config = dict(
    intermediate_size=384,
    tie_word_embeddings=False,
    init='uniform',
    init_std_qkv=0.0819,
    init_std_o=0.0,
    doc_mask=False,
    train_tokens=104000000,
    max_steps=6348,
    dataset='wikipedia_en',
)
Each number is 50 + 12 x the weight over its row's rms, rounded and kept within 0 to 99. Layers, rows and columns count from 0. The size before them is the row's rms in percent of the matrix's.

# layer 7 MLP up, 384x96, rms 0.159, rows 268-340, columns 0-47
092:55 57 62 67 55 55 31 63 42 70 42 54 56 62 57 40 58 63 58 62 49 43 46 56 49 55 39 37 40 39 51 58 41 66 67 41 66 51 54 48 62 55 48 55 51 73 80 33
122:47 47 74 63 36 48 40 63 60 56 18 43 52 36 44 51 52 62 25 40 51 53 46 26 28 55 48 53 60 49 63 40 55 41 56 53 42 51 38 74 54 68 47 56 61 58 52 28
110:29 49 66 67 48 43 57 51 42 43 37 49 78 51 56 55 39 65 45 57 35 66 58 51 26 58 38 61 48 40 42 42 39 56 56 60 43 67 46 53 50 79 83 46 48 33 70 30
116:58 67 52 76 62 42 47 61 44 47 26 63 49 37 51 63 41 47 43 43 34 33 46 35 41 54 59 76 59 38 75 37 44 53 68 47 57 41 41 59 57 64 51 43 45 36 26 48
107:46 60 48 57 63 73 35 61 64 67 75 61 39 32 44 46 65 49 45 30 40 66 56 40 48 45 53 65 23 29 41 32 41 51 55 66 51 50 48 61 31 59 58 55 51 64 52 33
095:62 54 67 62 52 41 43 54 57 44 59 60 47 42 48 68 54 70 34 69 43 29 70 19 35 51 40 60 29 51 30 36 62 48 51 62 72 55 47 61 44 71 42 44 51 45 47 58
073:64 55 52 67 62 56 41 80 54 58 29 32 57 65 55 40 62 70 34 38 45 51 63 59 43 39 58 64 40 35 62 29 52 49 52 58 65 71 67 41 42 38 57 37 48 38 43 37
081:57 58 73 52 46 58 55 53 53 30 34 41 55 59 64 76 48 68 31 45 41 62 79 35 58 57 48 45 46 40 53 31 31 43 88 61 54 47 49 59 42 68 57 34 63 42 48 41
074:38 48 49 50 41 58 64 48 46 73 56 76 61 43 53 67 48 44 43 44 40 60 35 48 35 51 27 53 52 47 48 49 38 53 63 35 27 77 54 58 35 54 41 16 51 59 39 59
107:52 58 48 71 46 69 45 43 45 40 36 52 53 38 52 49 45 63 55 51 46 36 56 45 66 46 39 66 51 43 40 47 57 46 70 56 36 43 52 34 70 64 36 16 57 67 57 47
105:34 56 42 58 51 63 48 75 59 60 34 64 65 56 23 72 54 84 43 40 56 49 38 40 45 55 63 52 43 45 46 41 51 70 49 53 79 38 57 45 58 42 41 48 70 33 37 55
118:49 72 61 72 62 65 35 63 34 66 46 62 38 40 22 34 56 72 52 44 38 75 74 57 52 46 44 58 68 45 50 48 48 48 60 68 52 52 63 49 32 46 51 41 42 40 39 52
084:55 36 64 79 52 54 40 40 66 30 41 35 57 39 35 45 63 59 49 28 49 66 60 58 36 56 60 50 57 50 41 42 43 40 50 58 84 68 47 51 43 57 75 54 43 42 53 32
106:31 54 32 62 83 62 35 42 46 18 44 52 53 43 49 33 36 71 37 40 44 46 57 43 51 34 46 59 64 54 86 49 48 53 46 57 68 74 58 58 35 49 57 56 48 52 46 50
128:57 45 43 62 61 67 33 41 49 42 49 39 36 16 42 47 45 60 69 38 43 41 66 41 34 21 65 70 50 54 47 45 52 50 78 67 52 41 38 52 64 65 63 45 48 54 63 46
079:33 51 56 44 51 75 34 68 55 65 40 35 38 38 35 28 45 64 52 41 40 65 54 27 57 50 52 59 48 50 61 34 53 44 49 42 32 60 47 62 63 57 40 45 54 58 49 52
092:47 45 67 51 70 57 44 44 62 69 47 68 50 33 60 51 50 47 58 36 42 54 37 58 35 44 66 58 32 60 69 60 44 41 53 50 58 57 73 55 43 42 56 26 69 54 68 32
083:25 53 45 35 54 51 33 44 62 58 61 39 66 44 31 46 59 64 42 30 41 58 58 49 51 65 68 56 49 53 40 35 42 48 51 47 59 86 57 44 73 54 52 54 48 63 55 62
093:52 55 72 40 61 47 30 43 41 43 62 52 62 50 57 38 53 56 55 59 60 66 67 27 66 44 40 45 60 56 46 65 49 79 68 60 42 68 55 62 79 53 38 50 54 47 53 29
091:44 41 48 76 45 42 28 49 37 40 41 67 29 44 60 66 52 81 41 54 35 46 48 28 38 58 41 41 68 55 27 55 67 60 67 53 58 33 40 45 31 57 68 53 74 60 50 45
106:38 44 80 54 57 41 42 63 49 59 61 64 32 39 45 54 44 74 51 65 51 68 58 46 47 55 56 38 50 51 61 61 46 44 43 58 50 54 60 44 46 64 73 58 63 50 51 55
097:52 65 72 51 57 46 51 63 66 23 43 54 44 35 38 39 58 57 51 50 38 59 47 41 59 45 47 56 41 60 71 44 53 47 48 53 39 42 56 49 61 38 41 48 51 55 46 45
097:34 66 36 40 84 69 20 72 32 50 60 54 63 45 57 32 24 41 39 45 44 37 50 61 47 43 40 45 51 57 49 48 57 67 72 57 44 62 44 40 62 61 59 63 51 42 45 26
111:55 55 61 63 68 60 43 58 45 46 69 40 47 42 59 54 42 61 50 53 58 64 69 10 52 53 56 35 42 33 66 49 39 82 53 41 45 53 55 36 67 54 39 50 56 62 34 31
115:38 46 71 80 63 62 36 45 60 53 51 30 28 34 54 59 36 70 20 61 40 54 51 52 47 63 53 55 62 49 58 46 48 51 71 56 56 33 63 55 59 28 48 50 51 62 54 37
093:56 53 51 40 57 49 55 36 32 36 49 32 42 43 69 52 29 40 42 50 57 41 58 51 39 38 36 55 40 44 61 50 55 71 62 66 44 43 80 53 39 47 39 59 55 44 39 48
104:51 62 50 55 38 56 19 60 34 47 55 31 38 53 42 35 38 59 23 57 51 64 57 48 72 54 60 68 43 17 59 45 51 53 58 48 48 39 66 55 55 66 51 60 62 68 46 42
075:61 64 55 43 56 30 41 37 39 38 35 54 50 65 43 60 41 66 44 51 61 47 53 42 43 45 19 46 50 50 78 53 42 62 44 48 28 57 35 60 64 40 45 45 43 46 49 41
107:26 50 70 52 72 69 31 47 50 47 56 42 67 54 45 70 44 46 31 20 49 47 69 44 39 57 40 31 50 49 68 45 43 59 60 61 25 53 43 49 47 26 64 63 40 66 57 25
074:50 50 51 53 38 76 55 56 62 77 52 56 61 45 65 40 59 36 59 44 24 57 56 48 42 35 41 62 76 54 54 46 58 50 57 42 56 57 54 64 40 57 53 59 81 32 47 51
094:49 60 63 51 43 68 49 77 53 31 49 69 46 51 35 44 71 51 62 39 25 59 53 52 15 42 54 49 47 47 45 62 28 43 52 59 71 52 76 39 42 51 67 48 77 57 60 56
103:31 61 36 70 63 67 39 60 51 51 56 52 47 45 51 43 28 64 38 53 42 52 78 49 59 43 57 57 44 47 53 39 49 53 62 49 42 43 62 49 32 55 50 36 41 74 72 44
070:62 49 60 36 52 58 56 35 47 39 55 41 77 33 47 47 42 57 81 59 38 75 63 52 46 53 46 53 35 55 61 32 38 60 52 63 23 64 38 51 70 55 36 46 29 47 27 47
090:44 69 52 65 65 64 37 73 44 32 56 53 57 35 34 49 57 62 64 50 40 58 60 52 47 52 43 46 60 49 25 36 34 47 55 62 78 45 55 47 34 62 64 58 45 55 43 58
088:50 46 46 50 66 43 34 56 48 27 29 62 57 44 48 61 42 68 59 54 50 67 74 39 53 42 33 45 47 38 69 40 42 54 40 75 71 59 48 51 46 63 81 45 49 51 38 21
123:63 50 62 76 51 59 45 25 61 61 42 58 62 53 55 55 54 79 55 55 42 40 57 33 48 48 56 75 63 53 47 16 48 70 54 56 37 52 58 59 49 62 67 32 48 61 49 52
094:37 56 63 51 62 48 29 42 63 63 34 61 49 40 34 50 48 53 54 49 36 64 49 44 49 43 54 58 38 36 33 43 66 51 59 54 56 35 60 58 53 52 48 38 78 59 41 51
094:25 57 58 33 66 53 41 47 39 37 60 19 51 60 30 52 39 65 57 46 50 79 71 43 56 42 44 63 39 46 64 45 50 54 47 61 23 66 40 51 64 67 40 50 35 54 49 53
131:46 42 72 58 55 56 46 59 31 47 51 51 38 35 51 34 44 45 40 52 56 58 47 35 42 40 68 65 48 62 59 50 43 64 45 44 43 40 52 76 58 37 50 22 47 47 55 52
110:39 54 42 53 65 46 54 49 33 39 42 57 56 39 65 54 23 47 34 43 59 61 57 33 49 52 50 53 50 61 65 24 34 52 49 62 47 53 77 56 45 57 67 66 77 34 46 39
077:26 64 58 46 38 46 55 56 42 50 45 12 43 44 43 50 42 48 46 55 56 56 68 67 38 40 42 53 36 53 40 61 47 60 43 61 33 54 39 42 34 57 66 48 70 32 45 48
112:61 72 53 59 57 64 52 61 68 45 59 53 36 55 60 55 48 48 55 54 42 41 56 51 50 46 55 50 49 32 53 48 36 55 52 49 45 69 62 28 59 32 53 39 80 68 18 59
093:45 66 52 62 42 67 55 48 59 35 62 61 40 27 43 76 54 51 46 41 47 29 55 40 34 32 48 48 33 43 45 37 41 60 83 57 45 45 67 63 43 59 59 40 48 68 74 64
101:47 50 47 53 55 72 39 51 46 36 43 38 56 55 61 46 38 63 67 41 71 65 57 42 54 35 64 57 63 43 49 51 27 77 59 46 79 51 27 51 44 17 44 64 48 64 42 53
096:33 41 44 70 56 26 43 34 66 30 33 68 50 35 54 53 57 74 72 57 51 46 60 47 34 51 36 45 50 55 69 39 42 54 43 67 73 60 81 39 49 34 60 60 40 53 56 45
109:50 57 41 74 53 54 37 64 47 53 45 63 40 49 58 37 66 52 19 48 62 47 43 25 51 51 42 60 72 54 75 52 52 81 45 43 54 54 63 78 45 50 52 52 63 66 52 35
093:58 58 49 65 57 53 44 56 72 35 40 63 58 52 77 27 52 65 61 52 43 39 55 50 47 62 56 55 53 62 53 30 54 74 61 53 52 48 57 44 23 62 60 45 56 39 42 38
085:48 50 66 52 42 45 40 48 37 44 55 66 37 54 42 76 44 44 39 56 48 50 41 47 58 50 47 41 65 46 37 57 35 71 64 43 64 36 82 60 61 69 54 47 62 59 43 56
086:49 48 63 41 45 48 38 68 39 54 37 36 72 47 42 69 48 47 39 40 40 50 63 41 44 57 47 65 58 39 46 39 31 56 49 73 66 50 66 49 25 39 68 47 44 51 56 62
107:40 64 55 41 57 52 42 59 30 42 38 43 69 36 47 68 26 62 49 46 54 57 50 59 57 37 71 56 48 49 48 27 67 43 58 45 52 67 69 55 56 51 54 31 61 38 50 57
099:36 50 75 66 69 73 44 58 56 45 40 42 68 39 50 65 45 57 33 42 38 42 53 23 33 62 38 47 36 52 75 49 53 56 76 44 28 51 49 49 47 36 52 49 38 51 53 09
089:43 56 66 63 59 50 38 42 63 38 52 62 37 41 54 39 43 61 59 54 34 50 80 49 46 66 41 54 61 47 55 50 43 72 57 55 68 40 58 40 71 45 61 69 50 63 55 27
110:71 50 63 49 63 68 37 53 43 39 41 73 37 30 64 59 58 67 57 58 41 39 45 61 38 30 46 51 57 55 30 64 42 61 65 63 35 66 54 63 53 28 63 43 38 46 51 33
107:44 63 65 51 67 53 43 51 48 28 33 60 63 37 61 40 46 58 36 51 52 64 48 56 49 52 63 56 50 41 58 23 46 74 42 65 53 60 63 62 63 72 60 58 51 31 46 49
075:53 59 54 57 48 40 50 46 47 31 40 51 63 62 58 47 43 47 57 30 60 65 50 68 36 41 59 36 43 44 53 44 62 58 40 36 34 68 64 53 52 62 59 29 58 33 67 40
100:58 51 45 54 81 62 36 59 49 43 53 50 51 34 40 49 41 70 35 46 38 62 38 31 47 55 65 76 67 50 61 44 49 52 70 44 63 50 45 41 46 38 46 40 67 77 45 55
094:62 45 57 43 62 54 37 52 42 20 23 61 45 43 47 43 40 56 41 41 71 62 41 46 39 50 54 45 63 56 53 33 38 57 39 58 47 42 71 53 47 39 71 50 56 37 55 28
115:48 51 38 38 72 41 25 42 33 38 24 50 61 43 39 37 43 61 49 70 54 50 48 29 46 48 40 84 48 33 54 53 48 71 45 55 48 55 71 48 52 36 64 58 55 49 55 48
107:39 62 64 39 48 63 48 85 54 66 52 79 52 50 41 48 42 52 43 52 52 70 49 43 43 57 39 57 53 37 54 39 72 50 61 49 42 40 47 50 54 56 58 39 58 62 33 46
101:47 70 68 44 49 77 54 80 39 52 66 60 35 44 37 50 48 61 46 37 58 70 38 57 56 68 30 55 57 40 60 45 50 54 24 42 56 56 62 42 56 46 46 19 51 79 53 52
113:38 55 68 50 68 71 42 56 69 55 50 43 76 50 48 50 59 58 31 44 53 63 65 56 46 32 71 45 47 28 47 54 38 43 55 68 67 52 59 59 48 34 48 44 64 21 50 45
093:43 40 54 65 52 58 51 65 46 61 61 58 42 46 51 60 50 60 57 58 69 54 38 49 57 50 47 48 54 47 35 48 42 54 43 45 65 54 60 54 09 57 53 59 67 38 56 43
101:52 52 57 62 57 45 33 52 57 44 68 44 34 33 49 49 68 40 42 32 39 49 63 49 44 55 38 49 49 41 31 64 40 56 52 68 44 65 57 39 50 51 60 52 53 82 41 36
095:43 57 55 56 94 55 40 56 65 34 64 52 50 47 68 41 52 53 45 44 49 39 56 37 59 57 43 51 57 37 55 49 51 50 53 51 71 44 45 48 66 45 37 59 46 50 49 26
119:52 48 72 41 73 55 43 79 52 60 46 35 49 56 51 55 32 51 65 53 62 53 52 58 45 57 29 70 47 33 68 27 49 80 77 49 47 63 35 40 53 41 51 58 66 69 29 52
098:36 62 50 55 61 59 37 54 38 32 75 24 43 59 60 66 32 46 44 43 72 36 47 34 53 45 36 48 71 31 34 42 51 71 44 65 60 41 56 62 32 60 71 66 49 44 58 46
105:50 36 55 57 52 72 27 58 47 67 59 47 50 20 32 34 31 66 55 45 56 47 39 57 51 49 53 58 71 51 72 34 42 55 53 47 70 62 53 77 53 54 70 37 59 53 53 61
100:55 38 69 59 67 40 38 33 48 55 46 56 45 52 63 42 28 49 28 62 52 44 61 59 52 63 70 40 52 44 79 30 59 58 58 69 54 33 52 67 45 59 58 65 43 52 41 32
099:46 40 55 71 60 58 45 47 47 44 37 44 65 40 43 41 65 88 32 42 54 60 42 50 42 38 71 49 46 26 54 31 61 35 65 48 58 52 41 73 61 56 65 58 56 48 38 48
110:50 65 79 53 64 59 28 68 58 54 34 45 29 36 61 50 47 54 47 51 35 69 46 39 40 64 47 50 62 43 41 44 52 49 74 61 30 52 67 44 59 64 39 55 54 62 52 48
086:50 51 66 36 42 59 57 70 42 41 47 49 56 28 53 44 56 54 37 55 43 50 51 23 48 43 65 49 62 48 67 73 49 45 56 54 47 64 47 66 24 51 46 30 45 37 52 47
100:29 46 45 45 59 60 30 54 67 29 43 44 54 43 40 42 70 59 42 54 61 51 62 51 51 34 52 78 72 38 45 41 44 52 39 53 58 48 56 29 80 54 70 57 66 65 31 46
097:59 57 63 47 65 67 50 55 51 41 36 40 36 39 60 43 31 59 72 62 48 59 61 10 49 45 39 49 35 31 57 37 77 34 43 57 54 56 51 60 51 81 64 45 49 56 48 46
# layer 7 MLP down (transposed), 384x96, rms 0.127, rows 268-339, columns 0-47
093:56 30 60 41 65 47 38 46 60 65 44 39 44 58 37 46 35 31 64 52 41 42 39 44 54 60 66 50 67 59 23 49 67 46 32 54 57 55 54 58 66 45 63 62 33 64 40 60
121:38 45 18 48 57 53 65 41 57 53 48 36 38 50 70 67 57 75 62 49 41 36 41 51 23 64 23 34 46 69 48 30 58 53 42 51 39 37 46 59 48 80 66 37 63 35 58 35
114:28 37 53 40 67 44 84 46 43 52 49 43 71 67 42 60 43 34 29 80 35 45 59 59 45 68 38 55 49 51 53 61 50 67 59 52 45 38 65 59 38 61 57 34 30 49 39 50
107:31 63 27 49 57 21 44 47 52 35 39 54 44 51 57 54 20 48 77 56 71 56 34 46 54 57 46 66 43 41 65 68 62 40 43 43 54 54 51 56 34 49 42 62 41 48 35 44
112:38 62 41 44 53 46 15 31 63 50 46 65 22 50 37 51 49 37 50 61 40 52 59 41 55 59 69 54 41 40 58 47 42 51 65 71 72 52 58 33 58 56 62 60 45 62 57 38
093:55 27 58 48 59 53 45 44 45 58 76 43 47 48 26 52 34 59 56 65 62 37 61 66 51 56 71 32 53 50 41 60 65 39 58 70 60 34 50 62 39 68 41 52 51 62 59 50
076:35 40 48 34 45 59 77 55 40 46 49 60 50 54 50 71 59 38 56 57 49 48 39 47 43 75 47 61 45 67 50 79 56 70 46 04 36 33 62 53 37 54 35 33 24 62 62 61
081:61 45 47 50 25 47 92 51 71 59 54 55 32 53 63 62 58 38 41 50 45 34 48 58 66 60 62 41 51 68 32 69 43 29 61 45 58 38 56 58 49 56 44 43 43 37 35 56
077:57 50 57 54 45 65 26 63 42 41 66 37 27 52 46 37 61 25 60 52 84 48 36 46 72 46 64 61 62 39 59 63 53 40 56 60 54 20 50 42 62 41 51 43 51 61 41 47
106:52 48 57 56 38 44 28 63 39 42 62 51 50 58 87 43 50 43 44 66 55 49 38 48 24 39 56 50 68 69 51 36 78 44 33 44 47 36 43 66 50 42 39 36 50 32 50 41
107:44 49 36 51 70 49 38 62 40 46 20 63 52 24 51 48 55 47 51 42 50 41 41 52 55 33 32 45 43 68 50 50 51 52 49 55 60 69 67 29 35 49 43 44 49 62 37 52
124:57 67 43 59 35 67 34 51 29 42 63 35 34 31 36 45 35 68 55 14 56 39 56 48 63 72 70 33 59 34 56 40 44 52 42 62 49 60 57 40 34 64 42 46 52 50 54 43
074:46 45 40 42 76 52 58 60 34 71 57 50 50 32 54 68 40 54 55 55 58 35 25 50 30 55 54 55 44 61 59 50 62 34 73 61 34 41 66 61 53 48 15 58 45 62 32 65
117:75 53 51 48 33 32 38 50 63 62 45 52 68 43 52 52 71 47 42 47 67 40 44 56 29 33 55 42 60 24 45 60 67 59 55 77 70 68 50 58 59 35 58 54 61 47 61 62
185:72 48 46 69 45 67 58 47 24 45 50 47 53 66 18 22 38 40 69 32 53 43 72 58 58 33 74 49 57 38 62 48 37 66 46 63 63 46 56 50 58 67 48 57 49 23 67 54
070:39 35 45 52 21 60 61 53 49 57 55 54 35 47 50 52 52 29 55 51 71 36 39 53 66 33 63 56 22 42 52 63 49 53 57 29 58 35 60 46 60 72 67 57 46 50 59 71
087:52 53 29 40 60 43 60 61 49 58 51 58 74 48 56 74 54 47 49 34 55 30 54 29 51 43 48 54 61 42 26 59 58 24 22 32 52 33 33 38 48 62 46 33 60 26 54 63
076:69 35 38 58 43 64 64 53 22 62 53 51 54 47 38 55 59 41 57 43 70 41 58 56 55 37 43 71 55 51 62 38 40 39 53 43 55 50 40 29 46 59 52 49 46 33 51 74
085:54 47 35 50 38 41 57 62 61 76 41 47 42 68 77 81 44 67 61 45 34 26 43 46 46 62 31 49 51 69 67 48 37 34 34 65 43 50 31 39 42 58 43 49 57 22 60 56
077:47 35 46 44 37 47 41 46 59 69 42 36 42 53 46 29 70 53 48 59 61 34 36 50 53 69 47 64 68 67 60 66 68 25 71 43 64 73 23 39 49 29 45 60 50 66 57 58
113:38 38 34 52 41 41 30 47 52 66 43 42 45 38 35 30 35 50 50 61 66 70 51 60 65 45 69 53 40 49 54 70 59 56 44 33 61 60 60 51 56 39 51 52 42 53 74 71
091:42 37 55 54 56 54 29 67 55 52 39 49 37 69 55 43 22 33 57 52 49 57 41 53 62 58 42 37 24 49 52 62 54 42 66 56 40 19 60 61 50 47 68 52 30 53 44 36
092:72 70 45 54 62 50 50 50 80 47 74 46 39 61 38 58 39 36 47 55 57 44 65 62 69 56 45 63 69 27 57 45 59 54 45 55 56 25 52 44 45 51 39 65 53 52 52 50
107:45 59 45 51 49 37 79 59 62 34 53 52 50 45 50 68 56 55 27 50 64 47 43 78 46 35 49 49 49 56 55 55 61 51 31 32 54 53 59 49 37 55 23 62 51 38 49 54
115:62 53 38 59 42 57 42 54 26 54 42 45 52 54 69 30 31 52 72 46 57 43 41 47 51 77 39 40 69 46 37 44 67 76 78 43 41 53 47 59 61 38 69 61 36 55 46 52
085:61 41 28 42 47 50 63 42 28 52 49 45 46 58 56 68 45 46 34 44 42 25 50 57 61 70 58 34 40 63 55 45 33 46 70 46 57 62 62 67 69 49 41 48 41 61 59 59
118:39 59 48 44 66 38 66 47 45 56 51 69 63 39 52 46 50 63 52 29 19 46 46 60 23 42 41 43 46 64 28 55 65 46 47 63 62 55 45 32 51 34 51 38 68 71 70 51
070:46 40 46 47 62 56 65 41 46 78 62 29 52 47 79 55 68 33 42 53 50 37 60 65 67 58 58 29 38 36 28 58 48 43 55 56 55 35 69 78 52 40 51 39 56 39 60 70
094:34 54 43 51 28 37 57 58 47 54 46 40 56 25 41 47 51 65 55 78 71 47 60 61 44 57 55 55 47 38 53 39 34 69 56 48 46 33 41 68 45 48 36 57 49 46 35 46
076:61 29 61 42 46 43 67 67 52 40 77 41 70 54 48 45 50 53 50 39 63 62 40 50 51 33 57 48 59 83 56 81 65 30 41 37 62 37 48 48 63 35 35 40 52 56 63 62
087:46 30 38 49 58 49 62 58 35 47 41 38 63 40 53 43 56 74 45 51 49 44 61 58 77 54 48 55 45 40 55 32 35 50 60 12 46 38 31 78 56 72 60 34 40 60 45 39
098:60 42 28 56 27 51 36 48 47 59 63 52 44 36 49 54 50 44 51 38 61 48 32 36 61 49 52 41 67 60 60 31 57 49 52 52 61 58 28 33 38 49 42 46 52 62 45 32
075:55 56 41 52 57 46 14 61 53 67 56 46 32 41 59 56 52 41 32 43 72 47 42 70 40 49 42 57 55 63 56 45 61 29 47 26 68 18 44 35 73 47 48 51 71 62 40 58
104:58 51 55 52 68 62 21 79 51 29 55 52 45 43 52 67 38 47 44 32 50 60 49 23 33 47 30 61 38 43 57 48 48 39 50 75 61 46 35 44 59 66 54 42 67 58 53 47
086:26 45 67 56 29 28 28 24 45 41 36 69 33 39 44 59 31 69 47 42 70 71 54 51 41 63 44 59 43 49 58 45 47 47 57 53 55 81 61 49 44 46 58 69 49 53 58 55
110:63 41 59 77 44 46 81 54 54 46 48 51 63 57 62 46 69 65 64 50 50 40 61 53 53 57 38 43 44 62 30 40 26 40 57 51 48 57 30 43 41 45 44 37 34 54 45 54
095:52 56 52 52 50 27 34 64 70 58 42 34 48 33 59 46 48 68 52 65 43 39 55 27 59 62 53 51 62 41 13 76 61 58 50 54 42 48 47 37 41 49 40 44 43 58 55 50
093:53 30 60 52 51 69 40 61 45 53 78 51 44 48 55 35 61 48 48 49 59 49 68 40 42 46 54 74 47 70 52 59 80 31 39 41 46 44 39 35 46 62 59 43 58 30 50 65
132:35 58 52 46 23 37 61 63 56 61 39 54 74 35 62 24 62 61 38 57 39 68 50 55 58 75 36 56 37 60 34 36 64 48 54 34 56 40 61 60 39 59 62 55 56 37 51 43
112:38 66 62 51 50 44 80 31 44 37 51 62 42 44 59 55 34 77 48 40 44 69 70 61 69 59 60 47 48 38 51 56 39 48 50 37 38 57 57 43 36 73 55 53 50 50 63 43
074:61 34 47 38 58 40 66 53 51 64 55 54 63 32 34 65 56 33 60 51 50 56 56 64 39 36 60 35 38 65 64 29 54 55 56 50 72 56 47 27 42 52 58 38 19 60 39 63
108:46 47 76 39 49 70 63 50 39 40 39 66 53 53 64 50 71 43 31 59 48 41 60 55 57 64 46 72 46 61 45 44 48 67 53 33 34 37 40 47 48 50 63 41 55 44 62 52
091:37 76 40 36 46 51 69 40 58 57 58 77 33 56 47 42 69 38 48 55 56 45 49 51 51 36 59 16 69 46 48 53 41 51 42 32 54 28 42 56 47 55 47 44 64 42 39 59
099:69 56 54 46 39 45 63 45 38 49 54 47 38 53 56 23 53 54 70 38 58 36 32 79 53 50 73 50 55 58 36 36 51 50 52 39 60 41 63 54 54 42 52 54 45 45 44 53
093:53 59 54 39 58 54 69 24 49 53 71 35 30 57 43 27 62 22 29 42 47 67 68 61 53 46 61 50 46 46 57 45 66 55 53 52 32 48 62 54 47 52 30 51 71 57 50 51
106:52 38 56 77 50 55 42 48 45 78 55 49 36 39 41 67 49 46 51 39 50 47 36 60 51 31 43 36 74 28 65 44 46 40 38 49 79 52 44 32 46 51 39 47 49 43 46 48
086:50 41 56 33 43 53 99 56 38 55 55 48 58 52 44 50 63 50 62 47 23 46 89 54 52 65 43 35 55 58 52 51 42 59 48 51 61 55 41 65 35 48 51 32 41 44 73 50
087:50 71 43 56 66 57 55 50 49 31 64 44 52 26 53 58 34 52 48 46 60 59 29 43 32 46 48 46 38 66 67 79 55 44 64 52 50 42 48 38 58 61 46 61 45 52 47 83
080:53 55 53 40 30 47 93 66 36 57 52 42 62 36 46 44 36 40 57 43 48 42 68 52 38 65 56 58 29 45 51 38 46 46 58 37 53 71 50 75 45 48 47 48 30 55 45 61
094:68 36 46 39 40 35 48 60 55 42 61 52 43 41 61 35 58 41 62 46 57 59 54 46 55 52 41 74 69 39 36 35 43 63 36 58 71 68 55 52 59 65 59 55 59 32 53 46
089:25 55 42 46 68 41 54 45 39 52 52 41 56 58 60 49 43 59 55 66 43 38 65 60 38 69 49 43 44 78 66 48 24 63 48 26 38 56 65 42 54 58 39 41 39 49 53 52
085:43 52 59 48 56 52 49 73 59 64 52 37 56 60 34 38 70 56 41 71 73 54 61 36 62 37 48 57 58 31 60 55 60 42 30 64 39 45 43 29 48 66 34 31 45 28 52 87
111:69 33 46 30 41 57 25 60 50 55 40 46 60 42 45 50 47 75 43 45 60 32 43 46 36 69 44 34 67 43 48 46 43 55 57 62 25 55 48 49 69 46 68 59 63 43 32 68
128:62 58 48 45 71 57 53 45 37 50 32 23 75 40 51 44 36 42 46 45 49 32 59 46 58 37 33 59 52 29 47 37 55 32 73 67 33 62 59 62 42 49 43 49 68 50 49 45
079:56 59 62 48 44 61 30 54 44 51 51 39 45 35 57 45 46 53 34 65 58 47 49 60 54 53 52 55 54 46 48 22 51 50 47 69 72 36 38 50 55 41 42 45 53 64 31 73
092:45 51 61 57 57 42 66 45 49 50 57 49 54 51 27 62 31 54 44 35 39 58 54 63 67 48 41 66 58 64 21 49 50 35 62 77 58 45 40 33 66 51 53 35 54 48 40 51
096:59 56 38 49 38 28 57 42 56 37 55 63 30 59 62 40 44 33 67 45 56 47 25 52 46 44 37 64 54 51 47 60 53 64 31 35 54 45 52 44 51 61 54 81 68 42 81 56
130:42 63 46 59 59 72 45 60 57 39 42 17 48 52 53 68 65 32 60 44 52 71 58 49 36 49 43 58 77 78 47 47 51 59 40 59 60 49 51 33 55 35 74 52 61 71 58 73
109:32 38 64 50 53 52 60 65 45 42 51 50 54 50 60 40 49 54 83 45 76 32 54 38 53 45 61 45 36 59 58 27 59 54 41 44 55 50 45 58 29 38 61 38 37 40 45 40
094:31 39 62 32 52 34 37 42 59 55 63 52 25 45 53 44 52 32 46 35 47 56 40 43 61 65 49 44 57 41 74 74 49 50 65 46 44 52 36 49 52 32 47 29 33 74 38 45
091:47 65 58 64 72 66 53 49 20 56 26 34 43 63 39 53 53 55 25 49 47 46 42 70 44 40 61 58 46 51 50 61 57 41 68 51 57 57 38 51 64 50 47 57 40 31 42 49
097:46 23 63 65 64 63 32 41 70 49 29 67 44 56 47 57 31 39 44 40 69 59 40 38 69 39 57 51 46 57 40 61 57 65 47 38 51 52 55 47 55 60 25 75 42 58 74 61
112:44 56 50 54 52 44 16 75 65 35 52 55 48 40 36 57 44 59 55 45 46 42 60 37 41 54 29 30 40 48 31 51 61 47 35 80 41 59 46 71 46 31 63 46 58 78 45 51
094:42 35 47 47 49 54 67 43 53 40 53 63 10 48 44 48 69 57 39 45 62 51 29 75 50 32 29 18 56 53 57 51 62 43 38 63 60 55 38 55 49 63 59 42 61 50 43 53
115:57 52 46 48 74 63 60 51 70 48 55 53 60 56 70 70 39 55 47 31 29 34 56 63 36 35 28 48 38 52 52 39 35 39 78 61 55 56 26 32 43 62 50 54 37 40 57 73
088:70 33 50 41 36 56 21 64 28 17 62 34 42 56 47 66 39 47 51 41 49 22 56 49 68 56 21 60 66 56 47 39 64 35 50 49 74 53 43 27 60 50 60 65 34 48 48 71
102:46 46 59 33 45 41 60 71 40 55 57 40 32 46 57 54 47 37 29 53 60 56 34 50 64 67 42 68 56 29 53 58 66 65 45 25 61 67 46 29 42 69 36 55 56 37 59 39
098:63 37 56 59 67 35 45 33 43 39 57 62 56 34 60 72 41 58 48 54 28 51 52 68 43 51 45 59 60 60 44 63 40 36 46 71 72 38 59 71 46 53 54 61 37 26 52 34
097:65 46 29 44 57 48 44 43 51 52 38 36 51 52 68 45 55 56 75 48 62 42 45 29 49 62 46 41 53 33 60 50 71 42 39 44 54 61 38 69 50 36 44 20 45 51 56 66
112:32 43 68 29 67 52 25 32 57 82 45 55 27 51 46 56 32 59 35 62 56 58 48 46 44 48 45 63 47 47 79 44 52 29 68 61 59 42 55 31 72 61 42 50 43 71 67 45
081:43 46 38 39 38 70 42 39 54 41 53 55 35 52 43 46 39 43 30 47 90 50 60 54 54 48 62 64 44 17 58 47 40 42 47 38 40 55 52 33 70 66 46 66 60 54 42 57
083:65 33 40 54 59 42 44 36 55 24 43 69 53 45 50 42 61 31 50 55 58 49 66 50 51 62 65 69 70 52 46 45 58 48 55 28 28 57 56 43 66 61 42 48 54 48 50 56